{
  "num_hidden_layers": 15,
  "hidden_size": 384,
  "num_attention_heads": 6,
  "num_key_value_heads": 6,
  "head_dim": 64,
  "intermediate_size": 1344,
  "vocab_size": 8192,
  "hidden_act": "relu",
  "norm": "layernorm",
  "norm_place": "pre",
  "norm_eps": 1e-06,
  "positions": "learned",
  "qk_norm": false,
  "attn_scale": 0.125,
  "bias": "all",
  "tie_word_embeddings": true,
  "parallel_block": true,
  "init": "normal",
  "init_std_qkv": 0.0223,
  "init_std_o": 0.00408,
  "init_std_up": 0.0223,
  "init_std_down": 0.00408,
  "optimizer": "adamw",
  "learning_rate": 0.00078,
  "beta1": 0.9,
  "beta2": 0.95,
  "weight_decay": 0.4,
  "lr_head": 0.00413,
  "warmup_steps": 280,
  "schedule": "wsd",
  "decay_fraction": 0.805,
  "decay_shape": "linear",
  "final_lr_fraction": 0.02,
  "batch_tokens": [32768, 65536, 131072],
  "max_seq_len": 2048,
  "doc_mask": true,
  "train_tokens": 422300000,
  "max_steps": 5762,
  "dataset": "wikipedia_en"
}
Each number is 500 + 25 x the weight over its row's rms, rounded and kept within 0 to 999. Layers, rows and columns count from 0. Numbers have three digits each. The size before them is the row's rms in percent of the matrix's.

# down: layer 6 MLP down (transposed), 1344x384, rms 0.0238, rows 652-720, columns 96-191
# up: layer 6 MLP up, 1344x384, rms 0.0266, rows 653-721, columns 96-191
down652 162:546498493479457560490506501522496518494511463518488460476509425517514481487472539499496512539465496528494525500545535536498520517499524494516547538508500483514488535505484529489483446511515508489481488503551521542523479500522464531496489471496503475530493522530491492517538478487523503487
up653 109:479486505562497476495505516480515536515455516533512536443495517500506484502484499503478509507497505502493477486458544518534492444456484434499493494516482465476571487534499488518518510491485481479528493562516525549467534543510515520488465521526497513504539490503476458457494489525459514539
down653 091:485470473467473489509523525486495500523507509476542467511551490478495497494471502473505539506526488467500500487525461477447539497471505493536497498493503512513530481471483526537457487556506474516504482467484478543546552511437487490520490534505483536500502518523554547533478478503501494449
up654 092:513474499477492503536520483543520492514525497463482491529441489462521461498493467501522514526508513495509518532497479481440509464529508528520526538483488521475530499486494549492501537489490478482500502496475494521526514492452495485530529564469495476514511556496502500533481467484516470504
down654 077:513495482501476508527540488535452517464517506512499489515568506488507516510524501511510508526502509479475540467556521514525496522498497537519507519502469489508484526503475499526466480485531496510561458488543497422476524497521492500469510457499494476498482472505552482490527497498481515487
up655 026:505477488552488510539489464477501481523512440506543502512475515507491500515467500500517452506493472538482457502499542500467497482455474474516496503499475544511505526524500563524487511506503503512492509489542495542483555515448507476544527536486489529469495532501528506530460462469519504546
down655 025:496471531479500490492531506488521487467498501484545509513508519553532531497519487490498481470505513498487492496513505498505529487498511502476521536448532500466519485521492482450504479541522530529485509447473503441497504458502525533507528512529497499516518453536486468493526511542502436507
up656 117:542499493499529509514488501483510505565432485498544564513525488480517480510518489487488470533520497516503516512522489515504502496525512499499523500552482529521487537516477518500469533462537512498528485494538559517481509486474528491527424520456497516499502488536560533494488477491457521479
down656 114:436528505516507477476496500560470522512476505478493489487519552499463503500556515492512484482497518517491502512466505507460506524488481492475530504490547489531532517500517517448497505490514493552484528481514445496512486499467518464499497485502470486522474499523475533478502479524491527520
up657 032:511476466508498497513500496478483472496453474493500522491526481469493490526474464511512474470468487525507512459459562524436529495426475444517498549505488484474507499483510576519494519507488484512508482508514492520512533522491502491519501527493489518510507489477511459475490508528531523526
down657 029:565488522473516544544490506489485498528520524492513519515483485461468469531515473474540500495498471509495520494540495533536485483546505536524477522474467501487483499488494501481533506486519530538515490453445482502486476513455445512497497489455501509447467523495547555511500531470500470504
up658 119:495489502532510516490478507527486523565507477495519569535507548485503506512443443503435479509539514483488504503496497508513498491513439500503510505504472497480559526507482499509520502502469506503514531522515502525523541523470510537516516585494504498495528529480478491461495472510468566527
down658 122:497495492531525503520521470419472512489486545481532498492481529479462508504488467500523505545486469544493536500494469484465511498478486496517483511511482507536489440463484518539461493489504484485528503526517475531479448501507492547471559471479483539516513495507525525483523521535533517518
up659 021:500483458538465516520497473474477498499506497484518498499498494521483494524506498514524444492473476501467480524471542471460506466470470484531515534540471506483527530508506539483489493494473472514524437488536505513500563496505461504508505539471445525499503512488480465484480474502538492531
down659 016:521490453526515481547496534520500486476454515489502542484445492502557494521499501509482513521527511495484529486522504502476515519508531502472528505468549452506579500503516493531493489536493502497508522490497532508475507455507474474506533482502518504464534517479522498491464486453463550524
up660 113:522508484510510486538479448500509537520504519502519461501480511458534514510489506478469483522472483499509464482520530499473516521520457449480498487471517536480501529480509534495489515475546456536502495521489469510515505502472489555516540516467488522505493496519505527520502509496494545485
down660 116:495455512569479485522533513542511454482472499479523517476532495518475506441493462496484471503475541496501470530514508505502523500463524502508447511535489466496474482507505478471553472463486499521503503510503486521524479517482502521523517475471509513494489475435490499500508478525488523529
up661 121:499511492511519444556461443500499493482487432522508497484475487486510521485516487495494502481544507503504481511468507488451533534510465480496509533481526535512496553429499500506512499487495467545497480517498540514485541497472491510469476503490495569526479475510527502508515482489466489474
down661 121:516480505516478477503449510507506542503536521533494487472478514519479507490496488505477523503492488489480457490498505516504523490513483492484496476480498506492453478512507472504515487511495507516464525532480512509487488566509493473488498449472479541500488532493528486479466453537515537498
up662 124:491499481493490468541515489496510486502520523524515450530520487501480468488500480486508515515507493513514497491484504500450540517454475499529523465450500487476518505451543531497517489469462460505491493506509476504501507513486478511493536487506517511462474451490496484473458492469506519504
down662 129:520538511520500523509481515536512512455504531514516486497520506496434475499554493494497489489490502473497488467508481507483552505514445498453534510532490471521508517492511536472474466508549475488520494541561546498477510502505492501497472450505494500485461489465514533506516488506465468493
up663 133:487452488517495486483498471514514462519481525515485510544497490480517508495499474505515505459501499524518532511508521469477501506479509496515512518512488512458518474535499509510495482539481481498495502491561513545514541515445516485523494528511497521512519502459461493470526521473525501473
down663 148:535474517513500510511510474552485472497499510519471529496466496507537484495465469512475508468493522490493526529477559470497474487502480498472551496508503476495492492499447524497487467479454513515523481506477497502515488561485508500475521519489527516519535496522486492458526528453557495528
up664 119:478509466519481484533484510509481467495501528451500513542524486466476480531501514499465496462512494522501502518504461501517508467487502517480484486545502550525508471460451489516490511509500486495504495494512545493510517478515512493531565501489500510499488504505497486507484476522547520508
down664 121:486486482510525520491524477515487520490537471475480502490526489490496474491491489507473474547539506503513461475492514496543493516501510527520524472489476538483463479514444481501510492509513495465452485459504502503515492511508472469494516486498491523520482479508513482460512487483496447490
up665 020:501447490535441480532494477454509472529466455510525523516493502488499500514466489533534472502507473486502480496448511471484527476478458472540505498511481533501542507497485533512505485537503507511532508519525498483493548539493508511523506552486482513492516490472472487484483458508519507516
down665 014:520498500490531505481482457482473481500484459552533531498458491496486540469486484510500472488448497543467505523500533537479503492501491545497495527530516523543478520541540471521547498526498500491501507521517500525494495507472512497531523525489496538519510528477549508477468514557507506508
up666 037:510472509550493480527546469482481498537474484425502536492491503480514502485521460477515439488504496503527495497497504475431513473505430491519494558515486508468540489497506528521500508501452531474502467536525522520497548538465480489524519516498491500468494512509486492479498464479494512521
down666 033:505510516474530483545523506540533512524542532505485480439492497486510509479495479477522519494477507514478487517533495450500515481551505510494510470507490466483495504521485507491576464523460461482497513515521503517509484502520534540482534513482489525514516525501519525517470565518496496493
up667 113:488499497513481531501513490498513546467481503492520496489439509522487538496428480491469525550466502505494490520478515443449511539483487491501499502523467490500514496423541508507482491509485469533515504484496520520471512484506505519456523458490498509470461476484487532522495498475529555474
down667 106:481487519514546515424458535491547470489490529520442519487506512493493531484493491496505529483479538466520512508493488494529512483469475487515493514515477478517537520515509543515512531485445512505486517495500473493525520494527458468490521486507484526445516513478480486478483468530502526492
up668 095:445453519499482483476519480439499505471502448504512461499517468525485492498491535494531480512560507540502474460453485539482531510478459457576478487504548516500502515474517525490515496478502504454510515493492444558468526490548482526475474510525493532519490470504456513473485448552518463498
down668 086:513497492492470488524559478484518526490530481465492526538556480517505504442506491516473522477503501505501560499533530496457490529520487468479513489517491508526483511498531492523475453487525469536476451457514518516514496502506526474487515452489510491493458481472479493501504518485518514493
up669 143:538477518532503534528467503424489484521516513488485481490487487501509526495475436494523475490522488526508506444459489467458500501499486463528519581489465512524509506480534567509475488505469446510552501529576533499483506472485507538524513513500503500464498503533523524473492436507505508507
down669 143:524538506493501473494485536510505478458501497467530492533512493530517516496553528501493530539517502513505515545523546494512488511487476510529513522487521496470487486479475527453477534503525531508510519508533511436494491487476535481516477493487509498491501480533504502503505523491529517498
up670 028:518466518534469517509500482464483510517494484509488479515527541486477515553468457501489451467534501503497480484513543495476503465472497508498504551535473507492537496433526566518507476485497508524507490466541500507470522514460480530516506521506503536512536473460512481506447467504490529496
down670 026:470518471504487506459517484521482475480522519477480497492526498504550533525486513473483510488485504495498524515507482498473483490485468488509489467491484503501522484523457464513513493492472500506508468514487499520522547520518478502462475481471523475507487519513456520521496458494536529546
up671 098:483448533489486518522493509458490480482483495551494498501547501472492450528487499490486501544527487525501494499481503525471484503507469479521509524538513482490504506492503519516470482490508507509499493522526488530447513466459501483505472549447490567449545482521489477485487497506470540543
down671 092:514535464476491471503491505498540499510528511555529489508493482521466470523497500516510468516477528510500490484504467486523483549518546470437526505445507517494473494507484494453511496517504459466496490481487460484537503550519490491509536453512484420518487539485500518495479490481514493501
up672 120:517476465526498490532504476516503525584497509513488484477483470500523522463486431496477467449442502550509491541513524446463503483473486504494510477489499473482529492506507495504497516482432514484502492547542520551474538503497474496523521565494501505528489520457474463482524511498528512560
down672 130:520507510465524539519515500523484496502503492488456484481517464505536497519477500491487450502480506469497507540539494536495541500456527528499490487508535503490517481553499535489463541494499502495490517504492507500529472496510507508466513503500526500537549532543525455490500516515479521509
up673 141:535508495552518509554503481501501520525517477482529465522517535484479550490491515495495485506473498499505482504520498452487501472501477477508501518515457542502498511480489523503495484515491485488545482492522531506508530495506452520521553500471498524445501496533500542548501511506494568496
down673 128:471554483452487478509512496532500490471527523519527523558510507515464511510531550497503500419523489509513510481501470517497502548514520549515470473503520510512468498485496477504458492482514513508524499502530496442459447533537496492501503492504498466510507440480482489480467521490517483488
up674 045:516494475526485462552509510464516488516482479435500496526492523508499476498476495475503493495530486511505458524471518506476520500480449498512512488505473523472522496459493557505482501476478470512495498499517500541494514479485466480517521506484507502490515513497527491504458425480549533556
down674 041:479515472463507515564549501476486483476476543519482518497520526517473510515497480489490540506470455511506494503525496486501447507488501516483545473509494504468462523517526505500497525508489506477489470511493499493500489528480515535518525505512503501487503485495521488514460558468484489482
up675 026:519482497539450510481522503449482508527465492518508535519514496501487513498471524465526466514467495551514445478464522483470531491458491484510495538484482520490565523494467509528494544476493492496514488525531504513480514477473497489533508532489497551488514502479520490510494457494516533543
down675 024:465484489483464474542486491488521560528469500477556504462534513523441504488516547465514539472469469498490504485540489484504471484496508544512505481487535533473482515484512475547509498481483504553463477470467491498502481467489536467503507481499495504533505451466538516507497513523506499530
up676 199:489483489502506486536548454446494480559461504462571523552553477476504507515478480480506499525513492510491450492469488459493511507509482471517497495478495518492548496501481496509478472572492493450556522511522501538499517498435517525488513571482502525533520493477506470495520503483482542506
down676 097:505482488506512520523525477447496517505463503456527509506517487486483527512498481463499506529530491489485496484504489506487514508477481477525491519487520480521516489501492496521522504514492488482517507496525512556499513498464510507508518502491496512510517498489518483523494497525486511504
up677 130:486503481534531422493504484512506494517495523439498495551514519529479447520509450490539525507542490515503490490531512496498485493469494520530491534489495524525535478455468494506540518508485475525518507495536478527494510510464471484483521517444496550478476504480523510494503491490502508502
down677 130:508475443509492497469546509511471533494469483459507489487474502550498499493527516504523471535523468520493463483507489511483500536483549490520441511503526493503503505526479485524561525511491509513522506488528467490467485479512523501512496557506511489489504457493499506508475504512502509556
up678 109:467488521489506443501499463499492504559519516450497511528503503490533458497469456506541511473523506512513490494535482487455517472486471497505549554519510548454521484448486523493487510504529488491551443497528547487509505525459487449514546520473479507518513493547520536473501451476543526474
down678 103:497508492523529526525499504484513495491484463506484513465508477452495480521502488493436476453473513488501503492497542515520461524459526492503526480499492467534529510521503512528476505500530512524494541505514483486503490473542541536481481511525466529498461496407528466527523540507506475520
up679 128:490509462500480479560470499458538521529491501507543471512508472519502497505495451509491438526512501502524509505462512498484520493502517486473468500499475525453485476482510505523482506481498496484527499481514497486484534498505500512469494487490507525486468458533530508520480478450507497487
down679 118:479505504478501539474484455495521434500489517500465534459562538473486514504527529510501514484513501493487473511492466484504479493482515493519470528532489503504536532553498521504473513496511475475530524491534449513548451505517498493444475515503486483516559531513495477489497524528507482516
up680 033:506463496584467503505512479505485492542501484463512506520527507482494501526437482455511442477486485514492474457441512477508528464496467489539513509468471517497513507457506524504515531522498485512534485496493523542489557484472474528523534550499494520502492519500491509502522482478499534526
down680 030:507505449493482499462528522490505500485478504463530533472513521529514514498462501476498485508536514500527502518494494486470525507531499503459492466511477502527476510500494517542481497493456459495465462488479529516506515501479487545482504513470467558518450487485502462484492476439551457502
up681 116:507497503485495468539534473516513431500507484528531489516473488528502531476515481491508515512470491497492473468510545520467498486482501470559532537515474482496527492499497526500480495523510499510455501474504474509473550514480516493495534540479517521478507476502517491523504496497525484528
down681 118:494494531504472495498477482524511504558521526502470476508522527524517413519475524516459500480524476477512497506487504476497471500466517511472467493477513519450468589525481498448477528461526489509534512486532520488458513516489490498527530488476500494499463508526491531508494528455524479473
up682 114:497501470570508520567507487496526452509467478480550445502470518516477495495554485494514495510492497531508475480514485491437492472493510511500479497490497512501495523493534490517503523530493505491506478528494522516451545484543506478500545519446493513441458474480548470457510507486485510515
down682 110:507512497485486464517509520503485503502508498523511425505471476508506517506446485524504479469462496513498493476527540482505499500507502490488466542499441491491498478497449501485465507551460549501462511481516530477489483490448466506457517485546525475511485519539528517575506517500497465496
up683 124:466484476537541465495509488504520524544468491506516495505481487480456499535478456499525479514489492505500505496482544486512496521525477489554496512488472492511526490534518492528515480500486483534529536509536466522455521514506495499489495521506480493501486486501471441473529471484501519558
down683 124:509515520540490453516524548520501460494477536468476516518476511453495538493512509540486488482474494492488470532551493498447494489500468501502488462499501475481494504464461527503494516500474507507526516523513538561531531466479527533498485496517463519483525498525522532494489502509474530503
up684 157:488500480534486461525502476525497469528516481495490500541520482526478457496526453502499481541491495492495492498486501528490498507502457487517535559504479538520555485498500573485497452477465499490493495481485509509513528506508505504503517525473481507507480489487483462491507503475543508522
down684 146:465520523523471502502509492541464511502485490501486487507477464541474502469546503524512511535468479489500509504501488531468483532504452497530523514504497485467515556534499524487493470505480498468435532494474484508476466480494486475455500530539503512482463541474536490471515517476517497528
up685 097:469449526525469487469478453488507519447479522532553540463516540526527458537490505495496508492488505559499446516459575505517495502511476463536509482533526482476504552486534474534523460484519522468495524519557496521409513506548493518474474500533485548481517474495455469459510497557509511503
down685 090:523519457485475507503511438570514502493520516507522502520536469478522497504487460518515480498465518455491556501513521537528460545493495469499486510467490522522497517482524491462491475500563516491515494488526503479486467517481497508448503477514529493505480504466509473479522480504468533483
up686 028:504469508560490488516506458444480507525504491506520510479520532496526519541502505459551481490504496509492529460493516488499518507463461439531519531501481520497534520500506527536491517525491479491497493494487520540507575507472459497498510515446499516461508542473514507472498479490496534515
down686 025:521526489517482535517504490519486510536508482516473504535500472520499529484540536488482519504544508465494533478516492470483492541513505491524467551503476527504465499525513479522504483524523525533479517503537481503516495474514512513507543470499522486491509495489500493526476492513512491490
up687 104:508482472484486465500507514510501480513500507527508532488562470500492479466497450511476508494493510480510451472475504548527514457441531495483508471479504480434506479481467506513463540544505525514443506464501509496537504504501487480537474507524501497536487473515485498488512513500536451526
down687 093:442479540500531523499447518511540505468491491479492505525520490498479487479520493496503433498520497487489506497511464521461518508440485515497520510482523519495510479500518512507543522460446513540508508472480487526537525449533491516486511481555491494469540504515497502514500496537487537499
up688 115:519504465486501495513523486494487479517479477473508528517517544520509439573424510494445526471482487503505485539477518496519505496513472483492490492515514542520514524506483501506488499492522509510440458486521505496466497489470486513445466519518501478507540468478530537482468494498489476542
down688 110:498467488519530495515511498536530522543513491533450502478490512503493504476557465502512491496488504464518533502543482556519531500493489531502491464522490472504480485526523509490517505487514508502512543495453476514460497492526458504496509496508491546519505500430469474485516490500564548513
up689 106:526476482473471501520522498478496464461477488488482548517547485502538496562466515498512519534531493520512532496520513508472518555514493489478496567506501560539493518495537532506458489492516502527452475487540494509497522487501554497535502510458483493513539506501454419537457507532476506501
down689 101:491469518485481515487457514517477497499499492447495520523493521513511479527486496504537494484512481519514447508518502499452512471517529527546472491486474497469522479500479505507531523488529515490508482441539495475521495456497494489496492548498467504485464508534518486453502452519483442494
up690 088:490448533532501526501492536461506523509491496521480473487450473480489507464499510481553496488516505490501511510465461506490510496502494432508468518516505497524509496508484546470488537505454506485514516499454490567531516478496518507573469527526508497486530506485502548531492486496529457494
down690 071:488515466486473462550561467503494507544527509473478490497521474501512493465479498510484540518507514483520559472527503484496499517507503501521493511510488541527501485499481506483469471487488424528520463490493543439500467555487514485471542463469508458489467463500522494478529494462490516491
up691 029:520519463551471502535520500456492502538490487489526513524520473502500473526484477514472469478483491530483492504437526517490518520466486464553486540528484536470535560497539551505492542528495492532480473500503515543515557473517456486512495510501488517482528505491510518504477451496477519483
down691 029:499465530514474543508510471516468509481515499454544508469480531526497556514503535550490486442484499547490475521496476496494503480477490512501476493481511525502495519502522490501518519526522558537474517508549459470462561507491520515531479499498520501487496492527491510518522530480478527475
up692 109:513500491512442520483491511470495541504418459551498522448484518474481515510493506481520496532504496509497467491487541532510498516473490402510490467510504472532540530561516510504506496492503490494502480539489492560506539506510501474521464553523496533494553500497471476471493480539502507557
down692 101:496475471509495521526509497498511521523527532489523474552486497495526470449513505505423495474505478510513546493486472430529467492523489510510481500524497533480465482478487488485539493499512490517495500472490476481476525473521513473520506485447509495492467464493517548517489506508502512501
up693 113:505508508473489431534475516474506488492475520502530475463482489526536506491492477499475511477504505495489521531514506518505496505502500492483535490553475510435506491517497522528440505473489507516486489553514530516514559506485507481500532533489492497531486504527464456500513487531492503487
down693 109:520547505471504524517460501522496515487481508433513499497492497507546475506501501509500508476527489487473485478513511486504531511500540494466520500529544519464523538506512513525507479456498469463505514488503508449505502491580469531538505507527475440520511505483526476497539479502506489554
up694 154:481464525502511479563468496496490501499503513493493503493516516502476462469483456507473494540535498518514486479524529524458540468509499489530500559496472532477534514459524528497509544502447463503520463491515507515501518494451456516512492510511494494514496486499495496520483445451489540509
down694 170:478473502507514501472502523538471549536468502504506491462534515520529491472468513514489508505484484486500464503526498459504503470492505556479543528462487500532526464516493510500501481514522481504472457491503531511487526511473509540495495493495454482543502485491471478552563507475481508493
up695 117:484466507572488532513465516491488507518499510469531547449487526511486506501444496499417448472512491509506498509491507517515497496466481486488480514525456482503520548510508499495495534500481496512547487527533521506478499483502511512537493520486504489492539470506525502491517503516490570537
down695 112:502488509484522462434546497524516478485501512550523497527537517513516483451478511509482456547498510537481484474473503516485458500522463499526560507510542511495456494455530448527488474521486497457447522496513419477517469516496471497512528519452502524537503512497475566469489417467493479501
up696 115:519478511508509458523538481507499478497476500497583508489539485541498502532490468499509494470552499502490498469491550523472501519480519528493472529468505478487512518451502538490505515507496508494477529499510535489444503533488478490463508508504502514474506449488496528536496490461457501480
down696 123:552480490485523501499493498501473532528493478540490519512518503523551449506517488497532507486520490507517512526540515517498479516522489522511496492483534496519531485502501508493486538489488528473477483515487503576515492521474486503499456459494537468473482496490527537536558512491515478491
up697 023:494483504528468506509510474471493483549465481515510477544520491516488531489496497498496479487505505515499500489471524463451513536519481495532537519501503521525539540485521528496463536510492471493497456493496518559478543502500514499510562520494481561496501517479465479515480499510486511517
down697 017:509544488534543501497471508484472480493493542498504513516513547476497512538497508508493501504550493479512494514490478523502524459527483532499473544517484489481455475557460487481492480492482474527490523525530491504512471490459555499506483498474521498496488495480529465503470511514506514458
up698 123:485485503517497520508455492495498474499508526490513513515502533506524498521510515496461510465574500511502532484498516458491494479515484496527480530496502565471528528438533502524473474527448485501498498526541481516484513485486473506477554474465499504463490504514510537493525448486504508494
down698 124:464495430455497548501528526535531523500491498504480481492454509489490472507490506505522524507494482493492499477515499538496482493518525530488548461502501495504516460473473442492553543552535493502519499455506532505523459519469499464477491532518527493532523521476475450463480531525518493503
up699 130:489451477515457501490465494487500492538532507496502549475492503522502497529451462509503467496490498493504514495471520459486494492465470497530516549526478521442499524472475532521492477467447505526504498531547515488511501534505478505531547482454490482510473455507506517529506466481516547520
down699 134:513538511495468526571481494500518471452464496489522511496486556506471507486513483506496446479498466498517492559493496489473487465480513522500475448474455521540463482464541513520494507484501496488532483503457521500493497478499508514502482503489483525473524516477520520500463555474494478548
up700 123:490521464531478480473502487444506524511494469509542484511551494520488514537525520496476447552532494503490468465452503546495502491494479468519518482497487465527541491529493504510515496507471511487466501516505488563472541496502471506478511468485487486505464470494491482461460491483478509552
down700 099:482461481499524514509522494492494463511499471446529503470502512497514497495443480427517532502473491515521513502494480490489548494488474462522481498518515477466514474479481479514488506521459504498521498487524503564496509512464533508509512523536481496529523515508503497540515478541477518487
up701 093:527474502494518493480458500455488510492469483492513525479498517516471519494498490503538522460509495505513486497469501498495510511524472488526495492472502546516513534448489503525478485521541513486490509491502490482469494474525476508509484497520512535492471484505527519520502505539557480498
down701 083:526487453494472473520510428492493504508521496519506508506564498474534478504531492490490540497521510468516547516541480518500487515481488479490481506514448519504491491497491516503457451482549467542523462471511520466489460529466484495483527479497523482483452464479573510511473521490541508497
up702 040:523477514544505508496511478463501523541499467485516513501479510508508497511498500486495458488518477483525475498473533490461514508464468473536493519514503523515526545505482531509489540505490515506501471526513513532463563513511488449497521532482486546485530491488530530478467470469501527515
down702 034:514471509534481518527535501522525555550523496488521504497516495471539496440466491467546513491458497553520506507513509500467538507480495572527546464514502528444507497492514511512496498505513511523469463522495552534454510507496550488526522549488474510489511504526512463506505546499480498560
up703 103:495505458530486489490467460511521509507488485535506480523513484483481534492486527482478487521552505483486461498438523526502508527475458423509457478507514482509515516499462530507495464490511515444460510520490486588466528512501510556514497489528505536513503452498477462502537515507530525487
down703 088:515487515487437469512544512495464506500474464464505490545487503492505480493441496490466488507506492547480509498544504519501505471508502549499530501528484528522520441520499539492479526491477491545485480459495501509512491511483499462502506491463490506515443533457565505541482485521473546533
up704 112:533422504554486496484505486481505517546507543505513493502510506535556513550475508485487503490513513552506510502533518502480509492474504464483482522544477491488538508519456505481487449540500495498493438517593476517512521542474487533504537528495507562536508501497498510505497484497532528500
down704 119:526484527504514554542537486511460469508497504512512501541511522497490495473490496509512505493553518475518508514472452488525466490518454511490516499510516525510533493489479514515488497518462439520486533427497503506488493483461502500434453518483551482480498483534487497492533526503530479502
up705 028:491468519554494458503495474456498510536497463488528510501523525502504506514513497491479482484510496509525495451482529476465517482484468484547493543511488544529538553472532546504510538492481515477488466515534492531463560515482491527529528511486497549482495486479503515511459471479518542526
down705 026:507488507477520507503449511465477494499504498537491471526488480503485555504535515508519464510519470502479526530477504531517532482464481482494472526535454485487508480505514498511455520506544470461507521527482472490489518506496553503474517547479528503543482499472521480442482475491519509504
up706 112:524480498574525494495514499460490515496440502506483509535478519517499532519530496481493472504530495522501524492517515536426502477468495483539491534531512515552512521521514498502522477562506469520502489521555482512504523461526514529524528492447496561440529519505482509462497491500489557506
down706 108:494484478500501508501511497486540538504482508520533484496464478463567500474501489503504549515484505507497486477522467489481457496508568497496502492455510539476472549502495449497543566490535514512439505455500513536494501487476470501462536467511495503509516508495488534501547468489544508503
up707 100:520482499563489521506475546456483509500468493464502505495479548500457501517501520501496521472491486479497493486475497466523516514487517449505460514467452481526532512496466503525522522513467439503539506560500502503445499501513536555544504498549504503500514505481513542529527491521528505528
down707 083:490510469444472462500551467533503515537516507528491515542492487518509473497491500491544506513517497467487487502561507471459497526493477498505529497527490524460468496483529501490468466505490518503482461533497517502510467543494519476488524510465498507514436462515504471500514486500475539499
up708 026:526482485522483487542520499492469513522486498514481502483489490495524506514501517511472473490471499508483491481497566478471492474499436505486516514517498491475514502472501518509504524496496483490503479472534482540470529504515466473529516519505495509494502502498513515489463466481546528510
down708 024:493504480481496483481534530531483536523499496486496511482483542507454542519535464488470510489530487481515448433526491511497492516503524532514471527487496530527498510481506506520472462518507517524526474536506463530499530515483517469538499459460510531484504485481542512467521480517492494499
up709 031:475469475532473468523510477488505501503452476504493496456467512468521492502487459494499472517496506529485524522481502506456523523499487453535461515509501486523526528479547520522452528529498459511500494499506523543473570495512514501532506560489482522480501505466521487469470489497525552543
down709 026:528463538505503503506530516509479488529482479536485454544509465488495479531483496489475527517531457482502468491486475512505478533519489497480487514497492532540496499547480533463467519502501444541513521469546512510484546480446508507519495460468522512545506490467532483539513492504509475489
up710 095:480465502563503534488480538470499501481431513495532512420488539492469512562477515511500477480471498516510494497441532509533509482462523474455494476520502458498489502518518470512537524471474506478506505565517516527481534498568547522513453493517489516474523466479493481475481514548462515493
down710 077:499501452459489480527556453516499523550556498532477484552540449517516507468463477507472501512517500450502530461537539519524485502519480474501475535490477525521481501515501513491501508483531445519513441455497498470501466522459485501478547450508488465498477477485552451473500532498506533523
up711 120:518500509535498430536520524479493524493502495501501531491502511492529475515504483496532524488547500495494522510482501517499506490490450443484473533473491465521557523533489518507492542507493512475484488511514519506469486495507540480552487535490508508490526448462506443477531520524502484533
down711 117:557565461491482501511515510531481529486501510438518555549514503541477495533545523501494459463525502513495503488528481495509495507471446518474484452484507519505481517493489481505495453513504522515526473489504497493513523492509495528524518494495482490509494479499491539475513489527491499528
up712 121:484462532516488480500466469509507510475500476511541480481468501450516532537512509483502474479502501508507491519464535514470502528496501488503439546502495575493490527465509530502483488501512487549504520504515514499488547493498483510515547501485501510480468503536518508561482492492486526486
down712 131:505492546471513464475482481524504468479509462491481452531487480480506474506487469497513454482484514508518522495503520464502476500475504490565489523543517518453463480526501483468530552519500479490472534476495500545536506494478457509536525528501535495502503511520514478527498476511510497533
up713 114:531500431537461477530501496482497530522489474499531495526462500481543502475490499498486478472530499494508471487478528499458512527523498455495489500497500476544538538494479548552479454487503519541502487488505470509505515493479496509475562565470500553483495529489497460478526516454516485489
down713 109:500550525525499496524513472498472512510515496495489477526492515510508477480547543521463486535535529498494531492504459513534497518543491499453469532516482502507479476499502525514559543495502486502510487526453501452502488493473468494512482482500523501505510528535515459505516463465492495503
up714 106:520479503521500522508498491471482470505486508485521524512483516447532478486494493484462491492556501506507505493478486523509520471499500484483508532518504506517515512509467540511479482542521502522533488513543518515535524490495470528501490541487523505505521532516471500481535433481466552492
down714 105:488515521486563543505514506516526535494546484517479496534491470499454516481544488511470481510480504501513538482488499437458509524533519525528481490509481490476505511477492502517526469532492483532502525530453518509437472482508484488463497475513497509494465505504518547496476514504463499497
up715 024:537468481564464485551486491483527531546476456466498512530494478489494489504513500481506481486481476511518473460463518471500511501517446494487511501503477493529541506462492538525478498485487499497547471481531568541487522475462520526549478539485473522492491519452486512513484477540506538501
down715 021:511518466530501469461491498540486510546489481527555503473495516533458489480507496499534494521524517500507474469493512490511510521508536484513530446509529501510554513466536451477525499531540499507517541475469482470488513513513478507472523518492499495539503520522497515507493518471523451517
up716 123:506497516461485507520475470494521479502467486537532511468456516506506489464506483500467463491512508503509530508479527522453512509487496443536505529473479533481509515440579547516477526484550493493530499517485519524482538472498504521519496503481509532455502530540536480529482523481499531507
down716 126:470459524499553497521457490488498522508484518554483519473522519485472497573476479497498475442520516492492404496475502497535453510537470506487500526487492492504521445499534532504497496511519522469529518517495506496525504472494452506484520511512535504497518467530553491483465478496508505505
up717 026:498486502523522467540514466473464495550480458467505514503474514519512478495467501481553509521500479522489511462490540512471517486536421487570483544494471534511551515485500530504498542498514463543543492520559530513469522471481499473494498507479494505448500495496522487462505473466497542525
down717 021:493484538502481517476501492483529521541473497505479511515510492458499525505492551497522536464508453476515511515503460516522515478486477510474524440527566539488480481482518488493479478484518498488516532478461491501535494492516492469532472470474476490525512457513544482511489506511516463513
up718 022:477483494524497512534469484455499499535469507532522552492522507462546480482450492457490504502499475552483460500470531481487540485462441445507483523510506534468537533479526516490506528503507496493505495474526531543466524503463522466494508517484499533455518528453489480490484436488523541528
down718 017:508493531492472479484541545479480507501471514479520522487517514484489502493516549563483449461477508495490519503461468528493440503519548501474500465524458546526486496522533436474527445456528472509516507526535495493490484445518527521528484478494521462509529540535521513491517451533542479459
up719 124:486481481493488474484474495473480512485501490484490526499521527461480503524473455487526470484500490504508512481521530441492553500483515491539504497481508536446517529461516504501471499518482468514500478498483489512538518492508457573521522528457500504482485493544518516497475508490508520490
down719 131:481520499541485513526466503508499489465502524531474495477507499530520522513468526503453518472474507528535480548464464520492461481503526499459490513523476462496511455533520512512463477489471502484469500493499511489457464514462513506518493475516532517517568527486527527474533509501505502556
up720 126:484463511519429435477493494459525520487483454505521496490463480532534472502505509508482498510533514495503504502482525493457511499479476450552471512494472519545525490500533514514511474521469460488495473505522526517499547536478508513475468484512504495491502504509534486541542452494522532501
down720 126:514534504496495455471507504484496533508536501509510467516498477569494428474507506482461523497506523496481492460528521492496502533492552504493496496529452468490505497530530484488477485520530501504511477509511540473463495552484492490456450502514454525500438517518511529549496501458468439451
up721 094:486489504544519512522515521502494459525482470458498513487509513517478523497527508500476494522472500501511479493476502531468519453460500558492557497479508479527502467497546512499522535509458507551510490561514506495532513487531511508545500506467508523549484474525537519495431473477471502554